config = dict(
    n_head=6,
    d_mlp=1536,
    init_std_up=0.0278,
    beta1=0.9,
    warmup_steps=270,
    final_lr_fraction=0.05,
)
Each number is 200 + 30 x the weight over its row's rms, rounded and kept within 0 to 999. Layers, rows and columns count from 0. The size before them is the row's rms in percent of the matrix's.

# down: layer 9 MLP down (transposed), 1536x192, rms 0.0887, rows 1158-1192, columns 64-127
# gate: layer 9 MLP gate, 1536x192, rms 0.091, rows 1159-1193, columns 64-127
# up: layer 9 MLP up, 1536x192, rms 0.0902, rows 1159-1193, columns 64-127
down1158,092,210,162,190,221,192,206,196,224,255,207,243,228,177,163,242,182,217,209,199,267,155,209,208,207,172,198,211,164,223,184,197,146,189,142,225,127,216,206,243,246,190,138,193,190,213,212,179,188,189,185,183,156,253,165,221,191,221,180,219,124,212,191,196,169
gate1159,096,188,205,182,206,206,212,185,180,97,205,214,182,201,212,207,223,206,197,197,215,156,191,198,220,239,256,181,196,252,205,190,215,198,157,163,241,202,201,195,182,188,230,248,231,227,220,203,165,186,218,162,229,207,243,203,140,220,227,272,220,182,208,222,205
up1159,103,121,211,243,167,214,208,179,211,226,224,192,197,216,185,218,239,209,192,185,180,193,208,226,239,239,203,242,165,210,161,245,161,200,178,237,203,210,197,204,205,182,209,220,197,254,191,164,243,185,184,222,212,154,152,127,225,215,215,205,228,145,197,202,180
down1159,099,227,167,189,255,168,178,223,190,170,271,223,219,187,205,190,195,235,167,204,217,208,146,160,176,205,212,222,234,173,220,169,189,260,157,195,230,198,196,220,244,218,217,207,146,284,218,195,201,158,209,228,207,190,272,220,238,229,232,177,207,165,165,229,188
gate1160,091,180,165,112,192,187,203,198,226,177,146,194,188,187,158,175,209,212,241,208,245,181,222,185,187,188,205,220,270,190,208,209,188,186,120,209,188,173,248,200,225,208,209,153,168,201,201,174,187,170,184,220,219,208,190,165,177,213,205,209,230,258,200,200,200
up1160,101,185,178,211,203,172,235,204,213,177,203,179,223,190,256,226,272,214,191,143,167,179,193,268,175,175,163,184,241,168,212,226,168,189,248,161,215,178,161,209,177,146,211,243,207,264,122,195,274,200,242,188,265,199,225,188,176,213,223,173,182,170,197,170,148
down1160,097,182,183,183,146,195,195,190,284,239,149,173,246,163,149,223,196,220,197,164,203,198,227,211,118,169,239,271,210,197,235,238,199,183,147,180,164,216,209,232,213,221,170,190,158,236,142,165,187,179,242,212,174,214,209,188,167,177,157,241,160,188,217,173,213
gate1161,093,223,157,177,188,193,215,180,191,221,198,222,185,206,208,236,261,188,236,168,212,199,179,199,222,220,199,227,166,218,166,242,214,239,199,244,192,178,241,195,251,163,214,165,169,148,158,206,253,270,187,161,192,139,218,219,168,256,205,219,212,207,258,156,209
up1161,098,248,151,175,264,183,175,195,243,186,220,233,200,197,182,184,209,186,178,179,221,193,228,220,164,246,231,201,191,215,202,220,177,221,171,234,149,178,239,234,159,163,238,201,228,210,151,199,226,208,214,238,186,234,212,195,180,203,249,228,197,216,165,175,228
down1161,096,166,189,191,172,226,204,182,190,231,241,191,121,195,221,224,209,202,217,233,177,201,226,193,206,219,187,218,188,214,167,210,203,236,225,177,266,217,201,196,229,183,178,213,224,193,215,261,222,240,172,179,218,185,197,250,192,246,176,189,177,182,222,198,148
gate1162,101,181,215,192,169,207,218,255,167,257,146,138,175,190,229,167,215,181,215,146,210,213,158,211,217,169,240,218,225,190,208,225,144,165,231,186,197,196,194,154,157,237,249,219,200,245,162,195,208,211,199,253,181,147,204,208,169,189,217,186,194,202,252,178,159
up1162,102,227,174,220,214,167,202,176,210,199,193,150,227,127,199,204,228,207,264,175,203,215,188,223,214,168,215,191,167,219,272,209,221,207,239,207,204,218,167,188,148,189,222,156,226,138,210,225,237,184,220,220,208,214,178,176,167,229,205,242,164,196,236,203,268
down1162,102,190,179,212,175,219,179,174,218,142,257,172,171,225,177,230,202,242,216,208,166,163,190,154,196,234,148,203,198,161,217,217,264,215,198,205,192,201,224,171,137,176,183,254,182,209,219,205,223,135,201,184,184,194,210,211,229,158,249,231,195,204,192,252,168
gate1163,093,162,183,158,195,205,208,156,234,198,189,193,208,241,217,262,227,227,185,153,242,167,206,316,176,233,182,196,149,249,227,207,178,208,230,219,175,247,138,198,193,181,208,195,126,193,211,204,199,207,235,211,148,169,207,210,201,191,196,188,180,207,173,193,181
up1163,096,180,172,203,191,187,220,188,169,174,187,212,162,206,169,186,221,219,270,197,219,207,241,185,214,200,222,249,198,188,226,175,205,217,200,207,203,168,167,198,163,192,203,216,193,221,241,253,204,220,175,232,133,146,208,136,179,214,163,168,208,219,260,176,205
down1163,095,239,197,199,232,203,191,185,215,217,218,152,230,164,213,187,172,241,195,184,230,128,156,230,127,208,197,187,203,162,233,250,203,215,169,225,155,227,192,151,152,187,189,194,199,215,191,213,192,206,197,201,188,193,164,218,201,153,231,187,229,216,129,230,252
gate1164,100,187,190,159,146,175,205,241,132,164,185,190,225,224,211,150,209,181,184,162,191,197,233,173,170,179,216,201,202,173,228,177,219,164,209,179,214,187,198,192,219,196,164,202,256,223,229,222,208,203,268,165,224,236,169,221,201,148,178,237,171,242,242,180,209
up1164,104,199,212,131,152,174,198,195,214,211,158,192,227,225,197,233,159,203,185,212,229,217,210,190,179,235,156,213,205,212,212,172,206,176,205,167,236,211,257,186,203,184,194,188,189,229,250,162,159,235,170,196,211,183,184,190,183,215,198,158,225,217,200,184,205
down1164,103,185,223,162,198,165,231,208,224,209,151,192,148,184,197,189,150,206,234,174,177,173,208,198,171,212,210,168,146,255,156,222,217,188,185,175,169,212,183,261,140,204,169,224,162,202,197,206,203,197,183,227,224,186,244,179,200,191,150,203,185,153,169,218,172
gate1165,100,184,168,168,190,170,225,111,180,148,233,204,209,181,268,202,237,123,205,196,190,198,221,198,211,188,195,168,174,232,175,227,203,223,150,175,241,158,194,165,168,193,202,166,182,218,174,235,151,173,208,221,164,185,222,203,233,223,181,188,193,192,271,245,184
up1165,104,232,181,242,234,174,191,256,170,211,218,207,240,176,184,228,230,213,238,170,190,208,211,193,170,233,258,184,200,163,161,225,229,202,235,194,151,170,192,246,202,151,187,165,168,136,145,235,236,154,146,231,221,205,150,130,247,226,238,216,180,182,247,219,215
down1165,107,222,209,224,199,236,180,219,230,196,197,231,201,212,198,182,219,187,201,215,196,221,172,192,194,218,154,200,237,205,220,167,159,243,162,188,216,215,190,198,210,159,175,212,230,204,256,189,194,185,197,254,205,241,197,203,181,145,167,164,191,203,231,190,222
gate1166,101,193,180,186,180,202,163,211,172,176,200,206,190,211,255,220,214,225,181,256,187,186,161,168,162,205,263,192,161,187,221,203,185,171,210,189,219,136,192,207,210,159,258,159,190,187,187,175,200,160,245,198,179,181,207,143,215,186,242,217,186,244,209,175,182
up1166,106,155,199,155,192,228,226,167,262,208,204,188,137,243,242,207,214,215,195,207,243,184,197,222,184,216,200,144,216,196,270,174,199,201,223,209,239,225,178,227,216,221,160,220,232,190,277,212,208,170,214,174,174,163,143,191,207,145,140,247,237,232,207,195,232
down1166,103,216,222,194,197,249,203,230,148,178,217,161,146,235,204,214,203,173,181,182,176,151,183,215,192,187,216,242,234,215,220,179,205,231,180,155,217,258,179,198,158,196,179,156,160,185,161,208,229,201,208,186,222,197,237,233,184,247,221,169,177,192,208,207,232
gate1167,093,241,181,171,167,169,210,259,172,221,167,204,238,238,189,190,229,210,196,190,203,224,233,171,166,182,188,219,219,160,222,180,256,140,214,206,198,167,177,178,190,134,161,151,217,228,182,158,176,215,179,249,247,215,220,168,217,200,164,169,271,144,184,211,211
up1167,091,212,211,237,220,189,180,197,145,186,194,213,163,213,221,245,173,167,261,237,195,142,222,220,253,145,173,206,203,230,199,191,230,208,185,195,158,193,151,188,182,189,201,237,204,223,222,165,176,201,237,193,207,152,167,227,218,231,157,173,261,182,233,196,201
down1167,093,184,197,256,162,239,206,236,192,203,175,240,193,161,174,212,228,199,229,195,208,222,236,168,160,191,222,216,167,219,157,242,210,162,190,187,168,211,217,201,161,194,217,192,211,206,160,155,148,205,199,202,183,191,196,174,217,188,202,178,224,230,191,189,159
gate1168,101,187,153,211,244,177,226,186,180,230,254,195,194,206,205,252,238,188,123,239,228,173,185,163,256,254,193,190,189,227,243,200,240,167,274,178,234,187,281,173,215,187,167,183,182,157,200,191,200,208,238,253,240,252,248,229,180,196,187,234,176,128,232,227,196
up1168,097,184,171,186,174,178,248,207,220,188,158,207,139,141,269,217,222,216,225,197,199,233,189,204,194,244,190,137,223,125,237,166,232,167,180,173,205,206,201,182,226,200,211,112,186,146,197,190,216,194,172,234,193,223,177,223,181,256,188,183,170,221,224,167,140
down1168,100,218,232,161,201,200,181,162,180,230,230,165,272,216,120,195,193,161,261,150,198,175,242,223,185,195,214,211,158,211,226,193,175,161,240,265,194,217,239,217,169,204,188,262,240,227,176,166,172,206,183,221,170,209,226,205,182,192,226,194,228,186,210,192,180
gate1169,106,237,175,249,190,176,206,204,208,180,170,186,173,167,199,207,225,177,183,172,203,235,215,163,229,245,197,173,231,218,216,219,205,209,180,83,228,242,157,169,205,200,216,144,220,189,189,165,188,207,193,221,214,221,206,256,215,190,225,216,166,221,204,196,133
up1169,101,257,201,255,213,185,128,215,220,185,201,217,165,191,167,208,232,178,173,186,187,215,177,222,227,203,214,241,166,199,233,223,203,177,227,240,231,245,223,194,253,219,235,201,248,182,200,179,146,177,176,176,172,241,158,205,194,209,216,176,166,174,192,199,198
down1169,105,208,168,233,172,196,208,228,240,190,153,197,212,205,213,203,234,208,202,171,214,203,228,182,163,211,178,187,216,230,163,191,180,205,173,166,192,235,194,166,142,252,191,207,210,212,248,228,180,236,216,186,212,204,152,232,184,207,211,196,194,249,237,250,192
gate1170,110,179,239,254,218,176,212,176,167,173,136,177,222,203,210,158,206,204,187,188,182,235,199,176,239,211,182,200,222,185,200,207,230,253,177,189,192,233,183,219,210,262,185,181,188,275,184,186,206,260,182,177,214,172,192,233,151,158,235,229,218,220,168,215,248
up1170,105,205,226,161,161,216,197,200,226,122,244,198,224,189,182,204,239,228,165,208,183,201,175,216,185,132,169,201,189,196,172,190,217,203,200,235,219,176,192,218,214,242,262,172,199,236,226,154,204,200,169,208,179,260,222,151,193,222,207,212,146,223,271,203,231
down1170,103,194,147,235,184,146,185,172,265,191,218,218,152,191,213,189,119,246,152,184,194,209,215,209,163,184,188,202,179,157,218,187,167,210,166,219,207,189,179,233,201,192,185,232,172,106,216,257,154,166,191,165,143,194,203,184,269,180,260,171,246,172,185,220,149
gate1171,102,203,205,171,184,169,215,202,226,195,197,213,214,218,250,232,187,189,205,188,207,158,219,219,182,193,247,211,210,189,251,213,200,213,135,191,212,221,192,187,192,208,197,146,200,196,234,191,181,189,227,239,208,185,182,220,194,235,185,225,192,165,256,191,216
up1171,103,174,194,179,171,155,200,209,176,189,242,218,262,185,197,213,241,169,236,171,235,190,253,200,197,193,192,187,246,134,178,182,233,208,175,199,214,173,193,218,175,160,196,180,233,208,215,174,176,153,192,186,161,173,144,209,171,191,235,167,180,156,236,205,238
down1171,102,199,187,181,181,159,204,196,181,177,161,195,215,219,210,164,196,184,222,193,179,210,255,202,171,171,200,191,151,165,216,134,130,199,167,189,180,217,168,126,224,198,169,194,183,266,194,254,196,237,231,172,221,178,166,190,208,185,145,215,205,217,233,212,195
gate1172,104,190,193,202,180,173,260,170,244,212,225,188,160,237,187,199,214,233,208,241,220,201,199,179,194,179,184,174,192,198,220,195,203,181,192,177,234,213,247,259,175,206,191,156,180,276,199,193,189,197,235,159,180,188,156,187,200,159,259,168,165,158,227,153,187
up1172,100,190,246,202,165,177,164,212,217,138,229,201,203,215,232,203,192,241,216,231,169,218,201,194,155,209,201,168,193,189,174,231,227,182,181,186,207,139,185,152,204,218,203,223,165,165,233,123,265,162,155,234,164,231,171,179,173,198,211,155,164,197,207,213,205
down1172,100,169,215,231,203,210,224,149,210,199,200,232,202,206,169,228,170,216,185,219,184,196,240,190,202,221,163,183,150,232,160,212,130,252,211,170,179,191,231,202,214,161,199,206,244,259,191,191,219,214,222,219,188,245,174,237,249,250,226,224,153,194,215,188,215
gate1173,109,212,187,233,195,167,199,186,201,215,211,152,216,197,237,124,191,206,198,200,202,171,144,231,217,238,242,169,232,205,182,205,175,164,217,219,155,180,196,191,179,162,222,256,187,233,229,177,216,219,199,185,201,159,240,164,225,225,218,162,181,218,232,188,140
up1173,105,211,147,195,201,166,177,295,196,225,210,234,150,180,241,206,205,203,247,209,193,198,217,195,242,204,187,182,212,200,170,215,205,233,219,217,230,170,190,185,179,177,206,240,226,173,224,205,178,213,277,185,192,210,211,177,236,243,204,247,159,193,223,212,163
down1173,107,233,170,216,257,231,188,241,208,172,205,223,183,228,248,166,137,216,263,242,190,197,221,173,163,250,154,237,208,193,170,186,264,168,206,178,161,176,239,185,208,196,172,200,196,211,183,207,187,208,156,195,127,205,178,201,201,160,169,211,197,167,230,172,160
gate1174,102,185,196,188,195,185,227,232,199,168,160,205,189,217,178,175,233,205,228,215,225,150,226,210,205,177,185,171,185,204,227,197,172,212,204,139,259,228,213,271,198,142,230,169,196,214,231,176,197,269,146,291,248,185,184,238,159,177,161,176,148,224,247,157,204
up1174,098,211,181,231,206,191,198,146,236,220,241,223,185,184,174,202,195,258,219,190,184,206,213,212,231,188,138,203,178,227,244,285,203,206,188,194,243,177,161,186,192,197,174,182,201,171,228,187,197,181,169,226,223,205,182,270,188,187,219,200,199,193,260,206,146
down1174,099,184,210,109,168,198,207,160,144,174,191,224,216,160,172,154,219,164,227,173,176,235,245,206,229,218,208,230,188,201,191,214,217,146,209,206,147,201,209,266,166,241,183,177,163,173,173,170,163,179,218,161,212,162,268,176,218,176,226,232,212,154,204,210,198
gate1175,103,230,161,183,187,196,216,199,198,219,216,249,217,191,195,197,225,203,233,151,205,214,235,265,209,171,227,183,194,175,187,184,236,225,204,220,271,164,186,199,225,212,230,190,187,224,199,203,203,157,192,205,159,135,214,201,206,195,214,219,171,206,159,237,140
up1175,102,222,217,173,189,249,165,198,179,215,221,229,140,234,161,192,154,165,150,220,204,203,156,211,156,226,226,244,222,198,205,169,232,234,214,214,207,227,183,205,245,219,197,171,234,210,187,243,149,226,181,226,188,246,213,167,218,173,225,187,147,176,205,224,206
down1175,104,175,190,180,117,217,204,155,218,157,185,211,219,170,227,166,177,147,221,185,239,232,159,243,131,194,224,203,171,210,125,201,130,222,175,209,231,192,190,243,192,175,239,225,152,158,183,192,241,224,189,241,233,205,229,201,221,255,155,232,206,178,158,203,226
gate1176,095,168,204,139,108,195,210,197,221,234,178,202,273,163,166,191,268,168,229,223,269,209,202,183,173,227,219,179,213,208,200,183,224,162,247,186,202,188,205,178,219,161,178,214,200,230,198,226,205,198,228,190,138,263,176,194,220,227,201,154,219,197,186,192,170
up1176,097,205,225,186,220,172,196,188,132,214,223,193,189,233,243,182,225,173,246,192,190,171,227,203,178,216,213,178,207,219,158,190,177,153,240,192,265,214,192,226,188,209,214,215,216,175,174,235,187,195,223,205,203,174,186,180,253,207,230,183,203,183,197,183,171
down1176,095,171,231,203,230,177,199,186,189,184,143,215,150,186,172,221,253,231,235,177,209,218,203,209,182,177,166,210,228,198,209,131,199,203,191,226,154,166,241,205,227,220,185,185,227,233,207,201,183,194,246,221,169,225,146,276,205,177,204,187,193,203,134,166,206
gate1177,099,211,175,171,220,114,180,179,192,212,222,203,168,208,164,206,214,198,189,244,189,218,232,201,255,211,182,237,203,250,203,196,234,223,192,178,157,260,170,193,188,180,199,157,167,210,183,210,189,187,211,206,171,221,217,148,229,258,226,226,181,247,206,232,176
up1177,102,202,193,227,171,207,228,213,256,182,259,185,214,155,166,226,131,176,216,192,163,225,139,179,210,203,209,197,184,228,206,248,225,137,182,153,218,224,212,193,243,202,203,266,147,153,192,160,171,202,311,178,181,223,211,149,199,150,182,207,203,224,261,172,201
down1177,099,244,212,207,201,162,159,195,191,197,190,174,167,272,141,156,184,211,161,226,239,241,218,213,210,189,209,191,192,198,139,258,260,162,214,241,200,255,196,204,176,184,185,176,166,183,196,214,192,241,215,226,170,161,214,190,198,221,208,217,167,204,237,165,178
gate1178,101,248,164,188,194,172,185,184,155,234,187,230,142,232,199,184,198,256,190,202,206,171,258,209,228,230,239,243,237,198,173,188,198,192,213,183,212,253,171,209,237,170,176,196,242,177,199,179,168,171,185,183,211,203,199,183,185,157,179,171,193,197,222,234,230
up1178,102,221,129,191,196,215,190,154,174,205,229,208,170,234,205,221,199,239,159,227,156,169,238,174,238,241,214,176,163,194,179,243,248,225,177,133,169,161,197,224,229,166,173,231,242,200,263,228,131,210,190,222,238,191,216,228,202,212,245,197,227,174,202,166,245
down1178,101,184,240,233,205,202,136,207,190,193,245,167,213,169,185,205,233,184,192,193,210,239,167,227,164,224,204,244,211,142,237,155,204,206,166,223,221,171,255,190,199,233,192,190,186,224,146,208,221,219,252,193,197,164,159,180,189,259,147,301,236,198,229,141,140
gate1179,097,234,169,212,153,129,192,223,183,201,219,209,162,165,182,161,230,188,191,163,150,191,205,208,199,241,247,189,163,182,223,195,193,185,149,140,194,166,146,294,170,224,198,155,198,215,233,214,187,227,183,208,194,210,182,215,222,210,227,158,212,201,230,218,188
up1179,095,182,189,209,215,190,185,197,175,228,143,175,217,207,220,164,189,186,102,204,230,209,218,213,251,157,188,235,189,214,217,184,201,243,194,217,229,156,180,194,203,207,147,201,162,181,237,182,118,199,170,138,222,152,234,180,163,197,229,228,166,220,198,164,224
down1179,098,263,181,196,217,172,168,173,123,182,197,223,220,186,165,227,189,197,212,191,152,150,200,222,153,232,216,186,162,186,153,267,215,199,147,272,200,177,190,181,206,237,215,196,160,169,243,258,173,260,196,210,262,166,242,233,220,277,222,182,197,164,195,234,196
gate1180,108,202,196,242,249,182,215,219,230,198,194,197,196,209,239,177,193,179,190,234,225,150,162,238,207,175,263,278,189,260,194,233,212,194,190,199,238,121,263,190,213,201,226,197,203,222,167,199,228,247,210,197,159,213,222,176,229,205,213,208,178,215,236,213,109
up1180,102,198,249,207,225,190,232,166,244,241,165,199,154,165,186,208,170,147,171,196,191,240,218,193,242,206,217,177,201,184,240,252,210,150,195,195,183,226,207,221,187,186,266,163,135,119,224,147,168,182,121,170,238,225,190,168,248,233,220,238,198,212,210,134,235
down1180,105,192,199,224,201,117,183,150,180,233,207,199,246,230,212,221,219,192,148,202,181,192,148,216,191,223,168,223,220,172,171,207,319,261,168,234,249,195,169,160,186,216,202,187,242,139,215,181,192,221,165,184,228,235,196,237,187,233,220,182,202,184,171,191,182
gate1181,101,176,168,185,196,236,210,230,213,222,180,207,183,222,187,186,201,236,202,207,195,165,167,134,221,241,224,215,168,203,158,196,206,143,249,218,218,254,304,231,195,152,242,188,209,188,160,194,179,149,198,229,206,199,214,239,223,211,193,235,202,156,189,233,187
up1181,103,238,128,191,188,222,186,158,190,219,204,204,218,159,222,255,140,215,197,165,232,185,194,178,252,230,167,213,264,170,187,171,202,184,171,199,197,185,185,160,259,230,175,261,178,215,219,154,198,123,190,193,202,239,198,183,197,153,226,192,196,207,186,216,162
down1181,103,238,216,184,182,196,169,180,213,214,204,151,222,229,157,190,207,251,184,184,217,206,153,181,175,189,208,252,236,201,228,217,245,184,247,244,180,268,207,186,205,202,128,180,190,203,203,231,197,162,168,192,197,193,202,230,175,167,211,174,255,166,207,193,188
gate1182,104,204,204,182,212,111,154,228,149,186,167,156,178,246,178,207,216,191,181,233,226,192,156,255,226,149,209,242,228,209,163,176,206,230,215,208,145,193,215,190,226,160,176,213,198,167,156,184,209,183,215,183,191,229,182,200,185,160,242,218,207,228,223,150,217
up1182,103,166,178,183,173,233,192,225,148,162,169,178,208,174,194,180,193,186,209,203,266,162,191,160,230,245,246,176,219,211,230,144,217,174,209,191,182,257,160,199,206,181,212,172,209,232,182,242,186,225,266,201,152,134,223,174,211,235,170,233,171,241,184,233,214
down1182,106,187,210,229,203,216,233,252,229,167,189,188,190,219,180,153,196,193,221,164,191,255,190,204,190,154,242,214,221,229,238,179,216,227,180,208,179,215,215,229,189,129,261,211,203,226,194,187,222,163,253,169,224,181,213,171,185,169,170,178,193,189,174,203,206
gate1183,089,203,167,156,201,153,271,201,199,178,141,194,247,228,163,238,217,200,189,148,176,180,175,203,207,225,240,184,221,180,253,214,178,203,196,267,156,237,198,230,189,213,220,191,234,182,197,246,243,222,200,241,199,188,199,202,185,166,237,165,211,187,175,213,219
up1183,096,248,252,234,192,204,241,209,160,209,238,183,177,137,172,149,220,193,221,137,171,205,226,112,176,188,242,251,204,245,218,241,212,232,193,205,167,173,252,182,183,174,243,227,214,159,161,191,152,207,223,208,195,170,195,223,223,192,214,195,166,233,218,162,192
down1183,097,155,139,196,225,199,183,210,212,205,178,195,159,223,159,228,213,205,224,199,244,211,184,166,178,193,215,183,161,194,199,199,195,166,210,214,221,173,194,181,203,251,165,185,202,211,186,187,161,246,146,204,203,211,171,191,208,226,226,227,184,149,226,191,189
gate1184,103,174,241,179,193,165,241,222,237,170,203,202,221,218,224,221,197,221,234,211,235,218,155,184,193,226,193,234,249,225,233,183,267,250,133,169,246,194,190,230,237,172,278,174,225,215,214,193,173,270,205,240,213,228,208,167,226,207,222,209,159,244,249,215,184
up1184,101,177,165,228,171,168,223,200,179,197,252,187,145,201,225,233,203,190,220,192,123,163,169,172,156,237,201,184,176,187,133,216,206,234,197,190,218,176,179,190,191,193,213,206,252,258,225,188,207,202,158,181,246,111,207,183,182,207,204,152,217,174,184,152,144
down1184,101,223,189,189,238,196,222,212,197,186,195,248,250,176,233,179,196,185,255,197,188,218,198,153,170,195,191,198,183,165,193,152,212,169,173,259,209,158,188,161,198,168,221,139,141,162,195,178,211,189,142,198,250,208,208,215,214,218,159,197,222,252,221,197,202
gate1185,092,191,194,196,186,151,127,222,170,178,200,228,250,190,161,204,235,204,204,205,184,237,210,212,204,214,201,271,218,198,204,181,187,220,136,207,198,210,222,180,235,193,193,261,181,207,225,203,149,176,200,239,167,188,173,249,168,244,192,211,227,163,211,226,166
up1185,090,168,235,207,194,186,184,246,150,205,241,183,250,205,216,181,246,192,172,188,192,177,216,242,202,195,186,183,157,184,186,195,169,213,195,182,210,222,150,214,164,221,176,189,266,180,188,195,177,183,159,200,195,268,187,192,215,203,231,231,241,185,215,226,218
down1185,091,187,172,137,203,190,220,185,167,247,200,211,182,166,159,145,226,226,228,210,183,191,177,237,123,209,213,180,213,177,238,216,176,199,204,209,243,199,216,204,225,215,231,206,201,238,227,219,206,190,216,263,198,225,218,180,194,215,201,204,273,249,241,212,167
gate1186,097,193,196,218,182,172,210,204,179,192,249,198,231,142,224,170,236,175,196,156,192,229,229,194,165,133,146,227,227,196,204,237,231,204,141,133,242,180,165,176,215,195,182,179,246,182,137,174,153,171,213,209,208,214,253,226,194,160,205,221,140,165,205,182,143
up1186,098,157,110,200,218,211,158,211,305,192,165,267,178,207,206,203,214,227,210,181,193,227,221,223,255,183,250,167,202,190,164,204,176,204,184,194,175,195,174,237,226,176,232,237,177,155,162,218,220,184,243,191,204,234,208,202,147,216,249,223,183,238,210,192,191
down1186,093,178,181,210,179,163,216,153,160,149,137,156,214,244,208,210,213,194,204,158,201,205,170,199,181,243,151,154,164,161,189,231,182,234,228,235,173,216,220,182,168,216,175,218,205,172,214,146,183,188,152,193,168,218,163,176,203,212,171,195,201,201,231,226,223
gate1187,103,124,226,218,187,162,199,221,212,138,183,191,181,202,218,194,212,184,119,175,208,249,190,183,180,156,219,226,247,136,214,208,260,142,165,161,166,175,177,200,207,225,206,163,181,186,193,202,202,191,210,134,169,226,218,182,220,252,198,245,227,215,294,197,179
up1187,098,220,193,225,216,203,233,201,224,224,228,213,177,227,215,249,182,257,193,195,174,160,206,157,216,177,174,168,243,239,208,167,199,180,188,213,188,227,208,190,134,175,193,159,229,279,207,228,211,178,248,189,207,192,191,265,222,194,244,207,220,182,152,188,219
down1187,098,190,211,191,190,194,202,156,203,186,238,194,194,184,208,209,206,208,149,213,216,198,216,208,207,222,306,226,234,210,210,202,269,267,187,188,271,217,226,167,188,187,233,186,207,238,218,174,232,158,208,168,210,218,242,189,176,211,191,207,179,200,193,186,188
gate1188,100,166,166,201,207,192,218,227,233,209,213,197,185,233,212,145,239,193,179,152,229,137,165,190,209,199,211,189,191,198,193,238,157,169,144,205,195,185,179,191,179,203,221,256,236,211,240,163,180,149,167,217,188,231,187,219,230,180,238,192,165,240,192,251,217
up1188,096,182,251,249,182,189,230,223,204,184,236,221,188,227,261,221,198,258,226,169,236,173,168,159,149,267,173,252,155,222,176,200,232,238,164,199,210,263,216,204,147,217,196,137,170,230,188,177,193,181,190,240,251,237,234,158,230,213,198,164,201,190,174,182,179
down1188,098,163,187,159,177,224,162,210,112,220,202,153,189,209,197,202,234,176,149,128,208,208,181,212,236,165,181,168,243,177,188,215,185,149,195,200,211,146,203,192,152,157,193,231,247,130,216,219,232,217,203,199,167,213,223,194,170,194,163,200,179,209,164,168,258
gate1189,091,239,201,181,154,211,224,185,171,185,198,152,201,166,192,189,181,155,267,182,202,194,144,200,232,177,223,191,176,161,225,208,185,198,180,196,179,181,125,194,203,184,222,188,215,213,191,196,198,207,201,186,175,235,204,240,219,264,193,189,243,183,200,183,168
up1189,091,183,219,198,213,205,157,159,235,150,137,177,214,213,216,207,229,204,148,196,176,186,199,233,168,276,202,156,245,201,229,186,247,135,181,238,183,177,172,207,146,177,145,214,195,179,227,202,218,263,163,204,209,154,183,195,214,178,219,220,154,194,176,212,187
down1189,093,207,213,163,155,220,257,212,183,266,213,243,163,227,179,222,190,172,190,160,189,170,198,250,243,186,220,171,247,182,211,186,163,253,169,203,215,184,178,220,251,230,243,210,207,168,146,240,195,190,202,165,171,250,233,199,183,140,167,181,213,212,207,162,205
gate1190,098,164,202,191,200,198,214,134,193,232,179,201,206,279,129,205,232,189,191,212,250,206,198,198,182,188,233,175,190,184,222,279,208,220,210,157,231,176,227,204,199,175,167,243,234,212,199,149,196,194,169,143,180,201,202,214,163,224,194,182,219,205,234,193,154
up1190,102,201,204,144,208,171,193,195,201,176,174,240,185,200,197,251,206,175,211,236,218,192,211,261,211,178,259,215,249,203,190,207,160,193,187,195,175,204,177,159,204,216,167,179,156,228,154,225,218,231,195,189,153,206,191,198,242,188,208,228,175,218,208,280,199
down1190,103,186,223,209,183,223,187,247,177,198,169,211,180,227,222,160,182,230,191,239,217,150,221,154,221,233,159,183,222,210,195,261,206,205,154,152,205,227,199,213,176,226,184,141,130,177,186,295,207,200,179,218,146,195,190,205,182,155,237,191,171,198,141,214,171
gate1191,097,227,161,210,200,227,201,208,207,200,204,218,254,163,208,213,229,214,201,192,212,174,231,210,161,198,217,216,179,218,210,199,234,288,139,216,205,202,150,188,230,230,199,186,229,220,216,169,196,176,104,160,256,228,200,212,185,153,217,178,170,167,234,182,211
up1191,096,204,184,210,209,254,147,217,219,189,183,183,191,200,185,185,173,244,211,195,247,174,232,155,243,282,192,199,217,206,166,192,172,181,206,199,176,227,141,190,218,225,180,249,218,213,130,165,146,187,223,202,271,237,227,236,210,204,177,243,219,160,251,240,257
down1191,096,243,235,159,232,253,196,224,193,189,175,212,207,129,159,206,266,117,176,216,196,204,224,149,181,178,200,201,213,246,170,233,238,171,229,222,211,232,215,264,244,170,198,195,202,187,206,158,249,168,196,179,162,171,153,172,165,207,192,205,180,228,167,153,161
gate1192,102,173,174,184,194,243,233,198,149,167,210,160,146,214,167,160,229,134,190,202,187,197,227,187,195,213,187,193,220,198,192,194,171,226,154,218,178,273,182,245,170,207,232,220,175,133,197,171,198,189,213,218,177,162,201,204,201,211,197,192,155,196,219,209,161
up1192,108,208,214,168,176,208,172,193,190,244,189,262,224,204,163,241,175,205,163,210,205,153,167,230,228,164,160,220,171,246,227,189,233,177,184,157,190,196,149,227,211,196,225,154,214,148,164,198,180,260,229,270,179,200,229,190,241,189,181,220,205,196,151,215,167
down1192,103,217,199,147,195,180,172,251,203,186,175,218,198,231,193,236,195,190,167,177,214,163,178,220,200,181,177,240,206,217,223,160,227,210,172,232,214,200,161,191,287,187,175,180,209,183,242,255,216,266,182,196,230,212,189,206,161,154,238,200,164,192,168,206,226
gate1193,107,199,210,208,167,244,213,244,156,177,271,177,229,194,212,200,185,185,210,142,254,186,161,182,206,205,225,190,228,200,166,231,167,250,220,215,237,180,196,262,175,218,239,216,229,277,190,249,182,199,209,181,171,162,185,176,113,183,202,177,234,187,195,171,220
up1193,104,241,171,197,182,175,194,233,236,227,215,223,210,185,206,183,200,196,215,224,183,224,208,245,187,162,198,191,153,219,249,239,177,168,253,222,236,171,194,188,180,225,183,218,188,154,160,229,170,175,189,188,201,198,199,234,185,204,207,220,218,156,206,242,226